config = dict(
    n_layer=14,
    d_model=64,
    n_head=2,
    n_kv_head=2,
    head_dim=32,
    d_mlp=256,
    vocab_size=8192,
    activation='tanh_gelu',
    norm='layernorm',
    norm_place='pre',
    norm_eps=1e-06,
    positions='rope',
    rope_base=10000.0,
    rope_fraction=1.0,
    qk_norm=False,
    attn_scale=0.177,
    bias='all',
    tie_embeddings=True,
    parallel_block=False,
    init='normal',
    init_std_qkv=0.0625,
    init_std_o=0.0625,
    init_std_up=0.0625,
    init_std_down=0.0625,
    optimizer='ademamix',
    lr=0.000962,
    lr_mult_qkv=0.7,
    lr_mult_up=1.19,
    beta1=0.9,
    lr_head=0.00762,
    grad_clip=0.5,
    warmup_steps=221,
    schedule='cos',
    final_lr_fraction=0.1,
    batch_tokens=[8192, 16384],
    seq_len=512,
    doc_mask=True,
    train_tokens=92980000,
    steps=7940,
    dataset='wikipedia_en',
)
Each number is 128 + 32 x the weight over its row's rms, rounded and kept within 0 to 255. Layers, rows and columns count from 0. The size above them is the row's rms in percent of the matrix's.

# layer 11 MLP down (transposed), 256x64, rms 0.158, rows 239-255, columns 0-63
size [ 86 109  99 120 105  95 114  95 121  93 116  88 113 114  97 111 107]
[[122 143 174 132 126 105 148 147 113  31  85  90  44 170 148 115 156 128 123 137 107  74 149 163 140 136 134  23 173 122  81 135 161 134 162 102 165 105 121 162 137 145 114 107 154 154 125 124 130 190  95 134 142 125 117 152  68 124 117 126 119 125 134 124]
 [131 144 128  91  60 124 113 117 166 167 163 161 127 149 166 117 107 110 169 183 152  99 159 129 147 142 148 146 112 135 108 124 122  28 133 153 130  94 114 173 100 187 148 101 101 165 171 172  68 158 119 159  94 166 127 105 109  99  68 138  87 119 119  93]
 [109 130 153 132 121 109 189  62 143 145 170  88 150 149 132  78 147 107  89 160 146 157 139 127 172  86 100 119 158 122  80 100  87 168 119 115 140  82  83  70 101 176 190  85 115 149 105 169 144 159 169 107 165 160 111  79 121 122  63 130 121 133 124 125]
 [102 143 122 136  98 147  67 141 132 114 134 156  42 103 128 117 159 158  73 150 131 166 145 145  92 130 156  85 104 140 134 107 125 191  84 177 162  92 129 117 116  95 135 146 127  72  65 199 189 180 109 159  83 136 139 117 124 166 143 135 157 117 133 108]
 [112  73 102  96 176 164  95 117 136 130 129 134 100 103 164 109 165 135 118 198 179 104 128 125 112  92 172  94 120 161 143 118 165  74 105  93 136 160  84 143  65 147  92 120 215 102 112 119 179 109 121 100 154 176  96 112 128  86 169 131 102 132 119 163]
 [128 121 161 112  92 123 172 131  84  90 190  86  92 158 149 143 166 120  96  92  40 132 152  85 110 184  65 141 159 120 138 119 192 164 115 179 120 175 137 144 193 121 134 142 138 120 106 143  86 162 105 163 130 113 100 138 110 145 164 121 108 145 147  92]
 [136 121 123 114 143 147 180 157 160 153 133 117 160 118 118 149 132  99  89 128 111 116 106 167 120  94 167 119 133 120 151 154 187  70  54 154 129 119 118 136  86 108 108 128  84 184 179  90 108 156 150 160 138  72  61 118  65  97 135 188 102 140  74 161]
 [ 83 120 132 138 115 129 153  46 164 191 139 173 142 101  94 129 143 127 132 126 164 146 167 137 140 112 166 150 105  64 143 148 161 120 161 133 149 135  52 146 106 156 132 100 100 161 147 125 153 180 131 135  79  51 132 100 146 151 167 110  96  90  89 183]
 [178 116 108 143  88 142 112 148 125 194  88 133 131  70 119 118  92 113 140 165  92 113  90 122  81 126 162 142 148 104 159 126 158 121 139 114 114 132 109 213 100 163 112 160 153 193 162  99 111 128 116  88 120  95 167 127 144 112 189 102 132 103 152 221]
 [178 147  78  90 223 132 153 172 111 166  86  93 107 105 152  68 143 140 135 151 141 130  75 121 160 138 157 144  81 118 164 147 182  84  84  98 113 111 143 170 116 158 127  69 100 124 172 134 113 158 121 133 125 138 145 127 125 163 133 107  88 162  68 134]
 [ 93 124  86 115  92 101 106 154 138 133 161 129 100 192 140 165 142  85  74 219 109 117  88 159 111 160 154 136 111 108 158  97 110 155 148  69  92 116 173 184 130 130 150  76  85 179 116 159 129 104  98 138 157 105 118 101  86 131 170 158 170 130 136 146]
 [160 129  89 199 104 105 163 130 140 120 104 149  88 167 126 120 149 108 136 158  93 168 144  48 102 133 154 113 147 144 138  98  79 106 147 113 154 136  80 151 136 144 116 128  94 109 108  82 204 128 160  90 134  61 100 127 194 194 160 141 138 134 155  99]
 [113 132  80  75  89 177  83 143 124 141 125 118 140 148  96 106 103 181 114 147  85 153 133  87 114 220 113 147  98 135 118  72 129  92 129 176 141 133  93 180 127 124  81  97 119 124 168 149 142 153  81 145 100  92 151  73 149 131 194 124 172  98 127 149]
 [123  62 139 137  76 129 123  96  94 127 104 135 104 146 163 137 202 110 136 108 152 111 100 126 173  95 125 155 133 198  96  89 156 123 183 139  75  98 126 152 106 142 139 146 147  73 132 187 171 140 114 126 173 152 169 102 129  87  85 100 116 108  52 131]
 [108  66 122 143 122 160 116 136  96 144 128 156 128  84 100 110  71 106 199 133 148 156 136  78 188 152 113 120 114  90 106 104  73 146 127 110 149 167 119 169 100 129  96 145 153 196  91 123 129 109 207 106 132 127 150 165 103 119 112 109  84 196 168 117]
 [149 113 155  94  93 124 136 174 143  61 130 105  35 116 122 120 151 108 123 153 133 116 172  55 122  94 183 125  71 152 117 118 132 167 132  97 103 168  92 109 141 171 119 211 139 149 128 173 136 122 144 162 128 156 150 115  94  79 162 137 137 164 113 158]
 [172 147 121 115 112 197  82 148 142 150 104 122 176 100 119  51 167 128 138 169 125 162 160  91 105  92 137 133 185  80 116 105 169  82 165 133 100 159 119  98 105 109 145 145 131 123 140  85 166 170  94 102  94 186 119 133 159 166  80 151 132 122 151  71]]
# layer 11 MLP up, 256x64, rms 0.184, rows 240-255, columns 0-63
size [105 102 102 100  97 116  92 112  98 111  92 108 117  93 112  95]
[[136 104  65  77 118 118 142 159 137 101 117 141 153 133 121 173  41  18 135  82 142 135 133 128 101  81 120 137 177 122 198 127 133 106 132 144 132  96 117 114 165 120 129 157 117 133 108 138  75 119 147 163 132 129  85 139  77  95 142 161 180 146 139 162]
 [172 129 168 138  95  82 140 128 203 117 152 137 136 126  88 118  65 138 147  98  61  86 130 125 103 108 114 130 141 136 102 193 176 196 120  96 118 157 173 129 123 148  99  77 102  55 129 136 125  93 180 134 133 144 101 155 159 120 165 145  95 170 136 135]
 [132 184 140 107 140  96 163  94 172 105  82 138 121 166  41  99 119 114  94  88 161  87 152 106 152 154 137 100 126 170 184 167 132 147 114 160 124  85 134 156 154  92 110 130 105 108  80 165 141 151 134 168 127 104 112 126 115 134 122  91 169 119 102 228]
 [211 126 151 133 105 102 184 155 113  49 138 124 106 134 121 178 157  99  91  19 108 142 160 121 125 100  91 141 141 158 158 142 131 201 135 149 141 106 155  87 137 126 124 113 118  93 145 106 135 165 160  87  72 109 148 121 167  98 148 129 138 136 127 125]
 [174 139 211 155 121 104 181  96 111  97 169  94 149 143 118 117 103 145 145 106 156  88  92 100 165 121 113 117 135 139 124 114 196 130 169 207 168  80  99 124 132 100  89 121 128 110 119 145 128 120 130  59 148 143 104 200 173 139  88 152 129  84 143 119]
 [122 107 120  77 101 159 135 136 133 132 136 131 104 113  59 166  98  97 163  90 134 178 157 136 154 173 128 104 112 187 165 122 162 114 123 129 164 145 163  63  94 181 115 117 100  83 124 166  94 103  75  93 146 130 124 185 139  87 120  65 181 150 146  92]
 [138  74 128 128 147 134 108 119 159 128 149  92  75 117  98 185  71 144 111 143 201 133 105 136 163 140 160 115 149 125 209 114 156 147 153 120 143 124 127 118 170 119 181 144 110  77 120 168 164  75 117 134  80 147 121  91 154  71 119 178 116 148 137  57]
 [121 123 171 141 136 133 169 158 126  93 175 104 158  95 124 147 134 131 178 105 119 136 102  98  27  95 156 124 110 166 134  67 146 161 100 127 138 119 136  79 161  96 114 189 109 183 169 171  80  89 119  80 171  94 161 154 143 103 156 161 112 126 111 133]
 [113 104 131 110 185 124 132 109 163 155 129 141 103  97 132 115  29 147 173 103 172 105 165  72  79 139 138 139 107 156 160 131 134 117 181  94 179 178 157 130  61 153 149 167  90 106 130  81 115  90 114 142 188 129 128 142 182 109 142 116 162 113 127 113]
 [108 142  92  94 127  78 134 121 145 122 115 135 168 143  61 143  57 100 103 105 156 166 183 171 120 151 171 141 123 122 189  69 124 144 171 122 140 124 162 120  93 129 156 182 125 127 163 182 113 104 109 157 138  71 118 107  72 115 141  80  87 171  95 138]
 [160 154 124 102 193 139 135 155 126 131 129 121 176 127 135 157  91 142 113  48 134  75  93 178 114 163 163 124 135 216 130 153 143 102 154 133 100  68 135 136 116 146 157 146 155 172 135 112  89  78 139 161 115 168  69  83  94 115 136 148 118  70 118 109]
 [123 159 167  97  84 127  78 102 119  97 101 103 140  92 143 149 119 118 156 140  45 146  69 126  90  82 178 127 173 140 196 122 149 175 118 174 154 122 120  89 119 155 133 171  92 103 172 182 129 112 104 135 161  77 130  87 158 121 139  98 120 130 160 173]
 [119 158  68 160 129 119 129  82 159  81  98 146 123 122 130 178  40 155 141 141 118 130 143 131  95 134 167  98 106 137 164 143 158 128 127 133 113 151 200  90 176 131 129 173 122  60 121  94 108  84  96 109 108 125  67 181 157 141 139 145  93  91 102 172]
 [138 141 160 104 126 125 114 146 113  60  63 116 173 120 113 144 114 114 124  91 132 120 165 193  72 146 102 209 132 162 153 127 139 123  97 171  84 111  93 107 191 144 130  97 129 144 107 156 163 136  73 182 147 120  51 111 127 150 154 108  84 126 128 145]
 [160 142 187 112 145  63 144 127 151  89 167 152 154  94  89 115  67 141 162 117 165  86  80 125 168 147 113 103 141 149 175 104 181 146 137 131 119  88 120 111 108  56  91 157 139 180 167 136  99 143 134  98 181 139  97 163 160 136 111  88 149 130  92  83]
 [166 111 117  82 146  93 156 139 198  81 103 178 158  97  76 188 128 151 101 131 134  96 120 123  80 159 101 164 128 119 179 171 138 177 147 148 137  81 100 105  95  84 113 132  76 156 167 127  80 129 145 178 118 112 136 106  91  94 136 123 173 136 168  97]]